From a checkpoint of a small transformer trained on Wikipedia.
Size: 13 layers, width 256, MLP 896 SwiGLU, vocabulary 2048, 12M parameters.
Architecture: RMSNorm before each block, rotary positions, no biases in attention or MLP, normalized queries and keys.
Training: a variant of Muon for these matrices, 542M tokens, 4137 steps.
Each number is 128 + 32 x the weight over its row's rms, rounded and kept within 0 to 255. Layers, rows and columns count from 0. Numbers have three digits each. The size before them is the row's rms in percent of the matrix's.

# down: layer 10 MLP down (transposed), 896x256, rms 0.081, rows 840-895, columns 64-127
# gate: layer 10 MLP gate, 896x256, rms 0.155, rows 841-895, columns 64-127
# up: layer 10 MLP up, 896x256, rms 0.152, rows 841-895, columns 64-127
down840 096:203085076112096124086090115169075042128096121164122058110066167161128169180088103116099128101152158114140142137146122150153127110128093081074142124099102157138114133133137136185156111121159127
gate841 099:179115125109118156131168126088102131165166115025091126129070182163122091067110158113063082144133117123132171113109073097112136152153151096141091103130110146192151130127147130129079189093142085
up841 103:118158133128162107087124130174165104106136159145130100106134127076133167111151144108198146152119132102169188149195093076070150148159114118131118141182145129117125142156142177089087076109110087
down841 101:146083122145168096141149115158186114130144138139123144110164162157108134087102111046197110151156129162157146141116111137162125078122163142114153147147090140115158075125061144119125130081120194
gate842 093:143122133130183148095118121116152120161150154070134159155146143127181106121120093180194178159173147158099166113133117155095104173129147122089141105164155111073140154135160149141161146147149102
up842 096:123142142121168110099135123106186180113092132074134151089168144150135117119099170183147116195193094130163188110112140160110216094102115177158119179143104123151120145159067168165140102135129095
down842 091:163168089108128161140064183137100145147136105153091113073098085120114088110060169142140081088148155128139107158171145144095175140090136097105155152143079147148152112175139155135097151105129145
gate843 101:168169095164104201088102140123130134101066087102088118117080104119047116154144119116072092103066095159181139181083130098117153047116142070109150130143092135132113147113117152139156117202100166
up843 101:162082116095167138143128080132082131133150136097132121147185185068093123153104097110115084100076108132128070157098153108152111166135112108123104180092133080151091099128179165110177138077093135
down843 105:091074140133118120140183125127140087173185146167196083163136162137115112057118110128192130101157052068112102115132123135156134203104152114105099159119110127097107174115059191158180145157119126
gate844 098:120137142192104152088136155093187103107169163172130142126160170171158110116158135156116095076078062122083094135113103103146157144139090141171112139083130175191083105150081101104185126181166122
up844 097:137214198175154130129055129139145084139120088104121148173127147149117171107100121155105103086166047141064129185104081172106128169115098158103164183096112130135052158086180118144102173129113158
down844 095:132158119098153115133156142156114132117194154138133144158098141161150091127149197064148133126153157151128141148160141106068060093064114142157101166116118146141105137139136097092116150157095082
gate845 101:088095169105108095159136147094122107149135081088153189110130132124102114132152139168074153084048132134150087106141160155123160121135066120127094140157139139046107099167182128125160072154121101
up845 095:159198091138116114065154107121079096133139180103159130138108114127078114099111111192175097123106163134228095124141117139158133135129191094136097122118143146086129099132173103109113143144148099
down845 100:110162148064127152168108111139087121101138048077201152109177165166165172128121147173173120155103199142123139147065170173123107099126120162158150192087124187094172119137161134111104127164111087
gate846 109:089167117098114113082166144053171178057131125138103111090189128071151089151123188154169153112140120133086207152087176173110114118085065142133171151145189161140136138150219159075096155162088092
up846 104:117122122070093146123136155154128103178169140138063077161114134111101126198113093105109142105151117128206139128115144132080153137177105119104140103133120110068147170159180102128143063137141131
down846 103:104151080135129101139141111086139147137085096128085159122153144144122114097107187093124156118207100108108193087133155216143102131064184151157118142084156113167095157133152119051092160099168141
gate847 082:103075123103168097125158133109154152120092137162136123126160135137135067102122142116145149124171134124120085121105125110120127185118169126121124125113105092166166167088113133077079129102171114
up847 082:183145117132160117092145125098132185086119103135103170174171137149128147142114047151148101153184104087130117117097128119097147070164180155192109123094135104131111160147095172083141058157166168
down847 084:151083153094128113092119097104065127066160114178077116123099111094138105131156136167133151118106114090154114129120102086159108121071124069118095119099127056197064109132131213161147089147103146
gate848 092:120122178130136169129125150133156093160113136146093081182074148109111093150102082123090104169104069081191103127145098195109085185113121136135109154113081146096124059083079169171150132107088092
up848 093:159133119141094124140092140156113154118064078143145096154160078110178122109133155103138106170129164143134129124087113121129239149118092117051093126141096152142096035085092103093147120101173088
down848 094:104054101150072055169147095080066110135133138134075173094147104176094143132169129135167116169152148166113093121125124160124091112149131125148127134101105164149117111129140141113074104116082094
gate849 091:125106164196172198137135139154079145092130092120134120135154148135124082108152202161067144120144106106120095157137132085107105119124113120140139115183080139157130169078103146157103113103126109
up849 091:146163084155078127153104142114110062093164063137132137108123132097115140092090142135112112133146105081138127123117155152090151102087063183197155170140158106148154116173148133145123126095071129
down849 092:104097155091159144112128092085212142150071090148113113122086122112168104136097131077108136180098165143090170099145120168154172162101125143138048094172124149115153138118139152133128115177144171
gate850 108:130142173132058134151092109136145078140107134047095109127093124120130100073098143137092120142175134188069111137094116149157140138081125135134162157104095109099110058160131079151069131149183154
up850 104:089144203173170124161153118129179071085117114133085085084158148128181066125100108113114108157187148112106135081158074099082088127168118076105079131144114153158130102133040138104172092151104101
down850 107:053088121111131097143103137147162074130171160109151149107107068133160086116146076135085068114154029146072170095089101108072136174115148135138112145163127144101164128186085090103229102173102138
gate851 088:167139091203019156151120100097098115137088092112122186184109112132141105077113088174097162177118165085145101129159114134189133143093155189106165121103110100127132189171071234161126077110136157
up851 081:126140152130053186175121157102153095137118130145067184134180119112129084099093172076154077110120144088158168106124141131104125163157123110114104142124174084061069124155121137156135175147136138
down851 096:111115155153112163113140126090108166094131114121157128080084150131143131112153152185151056097140117108106134181181153123115117132167129114138128098123145088153128160193091132136124174157127110
gate852 097:086128140137186108179110171151121105104128116088120131092096129137180051119071125157102159040083131139095087138116147089149163218238136100080116143096144152114179110145127141138100138117145111
up852 099:133119124185113049121134181110131149152119150172149090135114173107117138122118088114142141162187124212024138142098119151120186118112106150118164132072170102162128157084116144107069124141130100
down852 103:056180142138120152122062136167116134137174113127063120146129085130111103146112152130155183123086139088100155100162208170139111124147156118098125103124109096113135104118086133088075149126143180
gate853 095:145129065149126106191140169138126160178066137104154179157084103111087055115146054103131097161147145143123148196121099141138153121143056171117132142067169151124174197151120177112142149176127099
up853 098:165158133152160121118097120160107163185091135173183089143140117144125142108086097145215082115111133175122168072102133107094085080158083127144122159171071084115101168133159118100164106087090147
down853 099:125110054101153141120105118092131103146112181078150122119075134074090137131150083095117122123169061128152084128128106172146115102131135149131104182166175138105159126111106095106155142082117162
gate854 098:094166106143135102074130159083135184115157105081089117155113163125119137080069131161099077169167125115115169117147112150124133107101132069166160123139137135137185125132106080174194087125143114
up854 103:140107144175111100110110051127129146182092116108104187143090144144129089105152117156107119131122119142122169095211138168089090128160146122196199179154077118145119092135135070193116113109138153
down854 100:120147117129157109093084142134153113128142123091115111093154141131131135161078158142168155080137099086167135145157152121196108193120119094180116152179154103150157112153124104110113106160145116
gate855 088:133144170123109111112104090116108143176126111095133093108053108076104086092179128115128132154083111124141104152092133130166130173151143137131113123106140129064100077137108166152179131137169121
up855 084:148117104097122137083169108140146147132075138130152112129160181176104116112107096157094169184140087152109124105121158128085148109131150131158094172155170118088197133155135123100076102128141127
down855 088:088142082115128067161105090124122123136147125079115089102105165099106164124103031130113137132100206086100182142064124132123167169098091128143181107140160173089115125187136082142118111184125107
gate856 100:071134087163156097088117116074137099159152140105120141088137170160120120168055140160127120063094118181123134125117133144114163186111136110167091121140155118138169127129109147143102104184129133
up856 110:136111141121070109140092132152171133143081137179157119151139118097124133080159146162118188145173150166101056159158110125140124155169095115125141185118158097093126182139129125120159129117084160
down856 097:108097159155115177085069121101091157104067136109126109041098092162119102083130108109152087139170126141154156097133124115131159106158191053133129137122058149124146150115164139134101138125187097
gate857 105:133121113078176125111168093201161160143126141095127163153122102103119168118165160097113080098165140081162109096071158141159107099081092169078087162120126129088104160127195092116132147156155110
up857 108:185132165098052140135087152115171131139089108193111114129124139145131111106093111162090081170063114153099140098118133069156112086164105075145150151087120086166102122122148094138142160150141057
down857 106:101118147107132133102135141180137118110112132114184154105176061134138092099145176141146084204131155127148144130157078117124132161088063091138089069076121094152167148186183127058135117159110113
gate858 097:109130163102140120156129080181176132144128114130091072158085186151055147147120118152144157066148116108142040176182103104117144108156095126158113123114093168133173110163156140194152130081148138
up858 090:130121142151086158129117168165122100143109126101163068140138146077132124155106153142064120071075089114146089104134159107099139155147095171129136122134127109062159157101144107136143100086126130
down858 094:120111137120125123061108168142124130042164106152093083133204176105121156140106167072152149121112111115080110122133103139171166117165164101098144207132108148140097140117169118161161130080092122
gate859 098:139142096213142117179095102134166125096115098146081126123134128175089112128118118179186090136149084073114174124127152196155100112112123150139101030082171101142076148071114156161145129080104114
up859 100:127124139098163104103115074104101091126151199124183171073119169099173175145098160079109134097093165171090121143111084047103115111160211109106131186102122086097120150119082126095158074110128167
down859 097:095103112081068150150107120090155163122114095158147182142153102111147165129131165093138112134101100162134195134130082047126134127098122110164132134165096131122144088152107097036137150144135111
gate860 093:136149138154140126152103113064120108129120105132169175085128120075149157109100077122098142145111138120168130085143160118173131120111137131120076109119188118130120111152131140131187143163116169
up860 097:142156077075110150105181140161094080196206122142169127182059171134076119068188150152159143146107086076127166071125136128127164111092101137143125184109100162114139187177125130127126090123129132
down860 091:088087126179138120067098142133080122183226157110103126106141152159111134144177142095081133050204135113048139098088134110110083127104089190149105125107101064181120158134142168122145120074115149
gate861 102:141115147158191103136147151170099106139158161119099102092168138135097139085110082132197153061161134156134115141092149116071132098077100113149088144120107129100116119110139141176136124108156154
up861 105:175136147106107140109081162126133111100144184106132151135112098132089145080154135162129193202152125164170078134118140140089116127121099112109102083163156113120109189145117181102171140086143093
down861 104:112125083131132136166087160100171135191149132145103107132158128134133140096108000111104136102115168114108149159101160134067128121192173071217096096155125112119121092156151196120141084124092170
gate862 099:168109090091098143101172136073109148126126078139091143100157090110080132079078138154153111130139144128131160049118130145066108106099115157135095135122111116119163053072085122149133087107128152
up862 105:055126104194128125119130181143179103149105151140152120112126125123117131086052164136200120172125125124096121190139146170220087136180096186147121069120169144132124116121134186140079151117169187
down862 105:150109117142131119169124193117160132089103139129095138157153140119153136119116066174162097143147175100129160156160143069123155147143140128173169120180143100140075080127122152144125134078127160
gate863 108:210101143144113189127114089155121196089168145172120076109160093143142173120127144149114128115128104104130101153100134128096130145138056115144118157087152137086122103136164137190133166106117150
up863 104:160162129099118099149092105086128118118154152117176174132126140098157085146110138158099110143116169176124146078118120079191066087141133140149103100133154110120141140146155105140139135146086136
down863 102:127109097141128120088098118158151117066145095112105060149110121141151082124113123125142123149147115143143172150140129126065172088105157171182142149141175163132110169119152181205154127097125115
gate864 109:079161096069101155191208124101132178128149127084123163176141141035087126114106115185112108111193130128138105156141158109177179128142134128161124152139077183114127159104085181136132191162160086
up864 107:124087162156116143189149155112140075135159098067067137211067112078133152148125091122144144149049162126127160128167148164132104114152145142143117113119161104160135130110146139168099200160086102
down864 105:080071132144176140103120088103142098108139128121102129073150069131183114110146163117205163080171088206125096126143137137100125074121198184165154099100103152157177133120170132168131127121116115
gate865 106:162138130056150100112153122098171121139089147104183135139143162137133097119116105147197161130132104150187106136040146118130174118112086067117141157104133151103179101140137159142092109148103066
up865 102:179068103152153115144092106097148133108023153102140120205099114107134103135084150192158088111126159098129086118124138124149128113158108129154156183083170117080088091126139156124132140155135149
down865 102:148206089161064104147070131153099170181140120137128095099108128090108107113067116072159111185143177155118172154136053148134136132129097102090096133142090141139072116086119126138106067118111208
gate866 081:123135180124159148082085119135136161084157143082142099126100137155041128167133154140086132143149169134095137117139167110076190143197114131134112125062143147094101123119111096190145121067096149
up866 089:136150115166172115126135139112099131142109131120071134075125148126134100158185114156076146069111132113073115100103141121104078132122182160166051131153173163187128114144142105096106123043116122
down866 091:115090144155095136098039084142114111105121110092149079123125114120092187082134144118144128127128093161164083145174138092148138122120158115106125161138108137162174111165106134075204163105101111
gate867 109:110128109119170176132093116167154112119176072064121118165114105109145051168118092155191111135099152121113104125160158153072107137130145113112174150128133113144171143140119121110183097120095116
up867 104:096166126211183128119142126133129107125175117116132145191150078095110060162105163133186139166137167127143118113146146100157095131163095120102129073146100125134164137115068139123186130097115108
down867 106:115142149169154171167111138056117091117162089104122183147114148169096136090147123128118096162125133128136165134121146135196152204145205160107138163149094115148104104108120205178099103071121105
gate868 100:119189094192176107099135164089117127168095108098147124169116107123146120152116097115132111171101110177124072148073107185109078147146121121068167147087163147159102151149094127114164132154139140
up868 097:034069083044169132102199188101120130121171082060116133122110121120145104152129111138144130103134167160143150130098181098091147139115054108129132154111129130131152099149118081160125105159045109
down868 098:122175133107119145112151121150149102157130129098131125186185189121140148146160138117127094172102185175161153119114110127166103138159084124162127179129115114134131135081116102118084157141106210
gate869 111:107108122153151149200135071123150102120138094130128202159129144146141128086059106156176097160105120120121137140159084102136175094109161107151141132155130117204092122114159080088133052162165106
up869 122:093150135170058107113087108100091083146069172148081108176138171111162108090129103148144107120148172227023145127148112154118162134124085142117135143156119183145077137094127120113169086112152140
down869 112:128106172119226146120108147081128168111134125139091123156162143108130151128117134083111094115090078119124124115158130092140119163137113078151175099106178180131133103107125127152173181146100113
gate870 096:122173114169174180103162079098108098152073069115156149144111129125139088175164130110152179124127179154076144142147076111113115100112065132169118112114096165120132098114163107135120150120116157
up870 099:107148127165145113114120129113132171112144130148141094142109195100116130032112156131097071097128111129209127098103181102180110141124175130091102128071126096132180118118133119143135186110134106
down870 096:099099095114068071116111087166114114135084093111112145170087196102097163127125125108089144131168197164064142118139183173138093130150180171140172100075151114086099114164147099164128152076105159
gate871 100:128093116142127192115137120130111162137162111149123159146158082107145134148154094098043053058094114085160075114158173161109150170122135149142098147120124141132153124097123113180114097109102071
up871 102:151079158144156149160150130099087118150110173121136091109141163113129120125099105124136148113142091127115150161161129126209106160030164151185139155129166204122093120152172224132155085061127145
down871 100:152162185118151131157130129132105124129159139117134152128118121132115125106058113157120103122122128119087135109115133184144165062129166080149079117067105084141121131128114179064111128150163126
gate872 084:127108134145142075137112087089135075150140145073100144161113134130122104168107124143139133136203136134127146130196137172166146151151161189148140087112137123144086133151156176120163127116153145
up872 095:107107154208130153126104081144164172205114128157086139128193120202119129137128090101136144145140127139094128121168125123123159149096154162142130135114169176130193172128119155164114126099154094
down872 094:142114147148192136150167143184198037060121177114104116111094066111080162154167119108114171123089131126151114097155175106136133142132127119083139112162144061101086153155111141162147184138100149
gate873 089:114103137159139101102131089138197129197135153156190170124132112127154071131132100133068171092073100111139150147073077173043104144089112111136153153097107149092093187174157142177140137107096087
up873 091:071107094095121124126119162162111200136102177099118131124087066124091139099099129190095102152087056176125175115127103164050130109111123144105172138127128080113107132134129167174139138172124140
down873 090:094080124091110108133102107111111145118157101076122140098110154208131121163086111128131120165114126149124143121086145159045086130112123107176143146136133161131128105211075134150083107113130156
gate874 104:098105138102117107140122133129051113079135131092121183147082161055085059148128178125125094155144093118140035142037130082105110126158131131162079080134045100155117067102105136085116144123140049
up874 101:123132116168101113107184162169193112099151150138150092102161067114123122094116141151137163150173160140096131037142192159164160130097132110143133153119220127114135087187137139074165200161137169
down874 107:114127085147128161086091137146171101094117101198167150137098145131127158144150073150091229159155124146136139121105087118082072136133160170160106133104134136147191118162102104182109167103130158
gate875 103:123190149098079124162154161114112107094145064124118110116119159152158057153136144136157156098047126140098092136124125128132118186134121100156149153088142151121134115078121144102122141146073087
up875 096:132100152142098130103164148118156158202160146141128156081156176176082081132113129095139149127126162150183100164142100167168100115107106147111107122129161211134144133124106094156070185149104136
down875 109:125118058124178076142134115086172142164092135116105152143108114155135125143133101150160165100149118071146084159158145151118113114184113084113142121156149099074165123103101102122145155099114079
gate876 102:108095127108133110142144151140150155153111177122127108150134131149122109115120096131127088140125107119146081082126132149148118099086117143162112149155148121126055143135128082106076123122134142
up876 102:069133066148084146126110125078127122116100147129157145118103090107093115164145105143064171086098106111077070090134122116124141132094087174103089117167146121194145120182156124132106140089117190
down876 102:152116161126116145117140104150114123113166202096124133145099151146146113100158077089092139181119069140142147114163174103124093106125184171145146065181123095132115138114108142097121111122133125
gate877 104:155166143112125118139089120152178053089176117144091121127146113126149122097145046075136132140124155115057133125159172134084044120189090138110089133149134092120094096146131108150147121167080132
up877 103:046120090184123143103139113096099145133090154134147175136155164135085096172123127096164147056130131092122123170096083175122157159057149149101169145117110099121162158111172164161092084099153170
down877 099:131108076138094119136052119110146123120151179119064175108093129123110092126221085055147171087067110122117114128117132126143143152142101176167125169128105147141155175128151153162133106144189150
gate878 109:098114162142111140097153138077130089153145158135133089125153154152165123099135131115103125072131174072123139165147124091125075100172111174149125114087125175107088091118168131191140161128136128
up878 104:140083178148173145202104153137146136089135050168086104129116102141119185166201118194099099060105181163101167154140091124154132077158109132079150143095096096150055113152163132136145155112143127
down878 103:106155159138160169227138116249120138141158162120091129104131202078091045106125160122156107152118136131091164161128176143108127142108106074109088061143103125119161119094152128126111142123110182
gate879 113:124104206129142097148167184168127161113111124133121147144098121078165104099126168185108134135120075199113118148095170108122098091199122098163133112159114077120118178119094140033153092139105144
up879 110:143146103156060101110124109124174094112126124096080145124117137099117139092130103180156168127129159164169131183124084113100171124160126138121096095171042142177120138195132125057137133108122132
down879 113:084136118124130184149152110070158099156123161175104141173111096120143158132135110170129154172086140117135115118097099123148090071159178125112154134120100085145085123120128212143154140115123120
gate880 100:166114113101123130178186146113154063107132150171170148134145147125043175106125144153131118114073116148134179109124124110159114131138163158081097103121070114103134053202197167126166106092145104
up880 104:133133148127192109118125147122121124117053067169156157127140132135117145136127122140198149186113180128097155141134142120182158120114157134074112069123130119174103197095180157180181074125131203
down880 102:130166110132098129168157153135114107155114118128147150119126140148157118125084123111122148104099170150130194109125181040148092154125145115111130112176149185121120184199108180094064160146114164
gate881 099:123129155139151108124145092104139131152161062089093070108192089105120159100141140154194158128049050106129151144143127123159087159196166081056111096100155131141158149141084094100107134113124113
up881 101:149109164078097155106131123160112073141127100128156150092162120109190160094171158130103085118164093099133040158128172165115090195166148112094199129186139160062098095144107143152092101105134125
down881 101:107124189162159162089107101075192173141127126136124111114133144156139089153151130152130109122122106127122097147143048163138124139117101023175151079159144068158129127112122109131167119089143098
gate882 069:083068102107127144114155118164147152109090164109112122082196206145148115146109042141118169181156084087143145143149142146128197129134068087151059088138076137095140140114191153182172127148128085
up882 071:094108120107174094167129150119123138169091076164102157172132118155148136143060141069107115154082075141060125134132110148146075169147109153078143136160140145083138132122101180157083129156166157
down882 073:113077125160091113123112203220130090149083152145193095163140132120174115102099179131065160097114074128127154096155151245116125124129081155180197136115157098111120123120083092180164108130097122
gate883 088:131116100109172095143112102109059148170078127136171126092097118104185088147108127107109161136138161105137166115146175117168128080067117107161123111038150121138082156080116162187152121165156124
up883 092:145172146095132126064136131133126214185144088130068119124162061093103093167166141113155122196140124180203111145152072143166178097087101131125060139169155112113090172134135096165162158126150100
down883 093:130138178117162066130107130163143117176122130174116100154142108076161151166170135138146170098137123076164125160160131078143098117142197160134170067129139089107103096160123139100130097145173189
gate884 104:128116132179142160108129103113092094134097126101150095133119126170144115207157093114133168110170062137109116093109099121093123166139144093133040148159138108148140148170101130109125169080146100
up884 105:118142132120128129138042122088140168155106124102131080128106115131073145055155124046110188155159175152164153137157135121131177138122132115158136093094076091146135123179121142114111101201120142
down884 099:112122084086079149126109183141147093159171146150116086132112120131161155120212110082162112117133144116093125122133133152105159112146181170203125098135058203093143140114067092151145143141114154
gate885 093:186134103139122124194145158125132192122087051093145135164154157137116134052164139115126140097118068131099121174109172121148098148163103064095108121134116116162138153133103144172119184111165154
up885 093:130096169104096105143144113147135175095081164074136137141101085159119091091110156146141087171078158112095119105172077152110115164204081150135146089127113090118128129105087108138037127169129137
down885 093:151134109126137112111090162084122170126183120058176132129142163133118146111096132098100127160132095101154051116073084129140148123150122151110138106108159146166123107131129114150101178150208137
gate886 108:074178088093142097143165099096109130086099185110157106089155140117176118123076102139184102126040097071140188135113119082139129106108106039126158149146132111146071161095141118169121107148100147
up886 103:097109134119116090122105123126118158116121088127136109075144139133145054094152102151115112118080109077199132130091071117114164158130141133111123122135137130184176141072153129164115117117114157
down886 100:116158139119129128127076114135142151082117238052094103108145177162062091188097139177134138137157046132140131153122210075123101105100137137124136029140160144126168113134083155038112075133032092
gate887 104:144114113125110189054119099126103207150114054143113111154141137134172134109189122107145152132109094095168062125091097159166159128090166136106158134155077172153106123084162125136182157124167105
up887 100:085101157173117129138128104167125182112191148139100136119181150137143127127147204103106102157092110042153134155128153121145137135090121150188163124132026130158177119078164159112136118161159136
down887 101:106114115115133063152068188105132120092120157137112149196083098088136165115074122172127154088105179102155130135105088137089106186099178137134075176140110110173171158161121141141168127084131125
gate888 088:178110070105164083161132151080145167150149121186099133128106133124120153104154127116113179074152104157138144108112141141138137090115125069173132101129152146086096175049131205124093111132085148
up888 085:164102088119086120152091067175099130129128140102106131140113102131118164100070111101151158163105132097165136158110060148121089111170088140166167079146119072095098068079107071151132173159073074
down888 094:094084117093140112116135071191116107113101077111103115102094123113143149130137151125103112118169067103128131149125140132174140090114086140085139121159135064124122144110147126119128130111128116
gate889 092:174154066147137098128123159156163176161093128126126130132164149161073129130086112129091119143146124113091116158158074166176102156127115070133100193105153095127062110150116153146127118078179122
up889 093:094098125150105152164112133121151145169145097084117160092152110141102137061138150113186141100113094085131126157028087114117106161118116102102127124102159092125102134116164100135126119083123103
down889 095:137115117124118158096125074101167094100130173099179157061094176144138114100174097126078146100144134138170127070073155163166082120167136155119158102148193165134138101117105106102169150097138157
gate890 096:138104169109190114153105144102111101080104116084080113085103175126107155142121146175090158052142114122141120173097117091136117094118110155131064123143147122152142125127130155095137094158129144
up890 094:162119138116109144126184118154125111138122113114119150066164169095159122100189121089146122168167164114097083125133159112123173172131156118110151116079106156126117206150112110171123119100099132
down890 101:119156071106140159133162147136125062102154084074141158115106192124084124134080169089047088117104142104181097118092175120092084135118139134089160162122116138153116087155172146170142113055132181
gate891 098:108071156059157132137065106142147099084120113111144118157137151122158099148119100136127139116099140103139138126134110194122220158122126139123148089168161161101105155108066160143137142153112154
up891 102:147091154080111138121140089142114116152112121121107140158078113148207117097110074145182151059130179139152112106112149136104149140165133141187145119137115136075132125081091163175138070123135159
down891 102:139134135139113135106182134058089185148146116160145124142121146129148167142085051168076144134157120110085217141111120125100141159057210125078148087144164178114150159134158156087130143123161125
gate892 091:152171190169102176146134093086147146091143070150112149112159143163127109128117102178128182165140094173100137120088113145146177085103101152173168119141115116146130169056105142156092133117133119
up892 098:105079095141083132117138085130169224118131167175126147136159178156130073182125102109136132140072106097139112102188136106106122131179143140141129123118159211130123095131106111141072127083138067
down892 101:155083149125183104154107107160141119107105064161124163111121117138096115123137096178152102130084124141175075116094084157118143154147165102124119117085128155156077152099130087131112101104115151
gate893 107:096206124093159099151119110208147148146173132156174158155138108130153163145163092070146095117083117108097112150152156101122124115126151084116085109107107141114182150124130096130183121099072141
up893 116:164149069080166134169133137165139134096123119139086219146148143179058150116099099064179125170092159118147120172043161106163144088154167109153132096164119098112153128147179145116172098113104138
down893 107:144091101165108148131132095138171084131154113092145146153120134115173170141111100124058158162118113137106127097117163124202085216068089113147179080098159158087063168163165107154145115145105095
gate894 098:074166152125105070159142141134120137153106159120103122122114169164092188110191145100187099099189119106125139169120158144126079128161155178092148116122100091091166074155168138123151189065156161
up894 096:136132139134145206154133104134114134085154108125134154153182062098212103086103117099082124143086130165170155143104125134164141118092151175152140132124157137109154167109136125122182139154147157
down894 098:166113125131215125120091144132131116115152207116146130131183062160068137116140112119146118112135122121174094097132079131147147121122129157125122126176105072114088152162156110131115098180123171
gate895 084:098122105107139068094122136158095156131143172167116116132165105170131115108106140137123215111135147157097154131155119215104126128098112140157147107156068146152127146164157153125189073158167185
up895 085:170126153082101105056144064123139140083149128109114125142121020096092140098135094152163124170154202091116137140061107130162112045151110161075088123121152149131104136153136114116152185104150156
down895 084:145096173144171139156087154152083065113133147184144101179172122156182142075124123123110144152111134141091153095172083154116150115128161110125147141142122157094179112122118117116099145092176166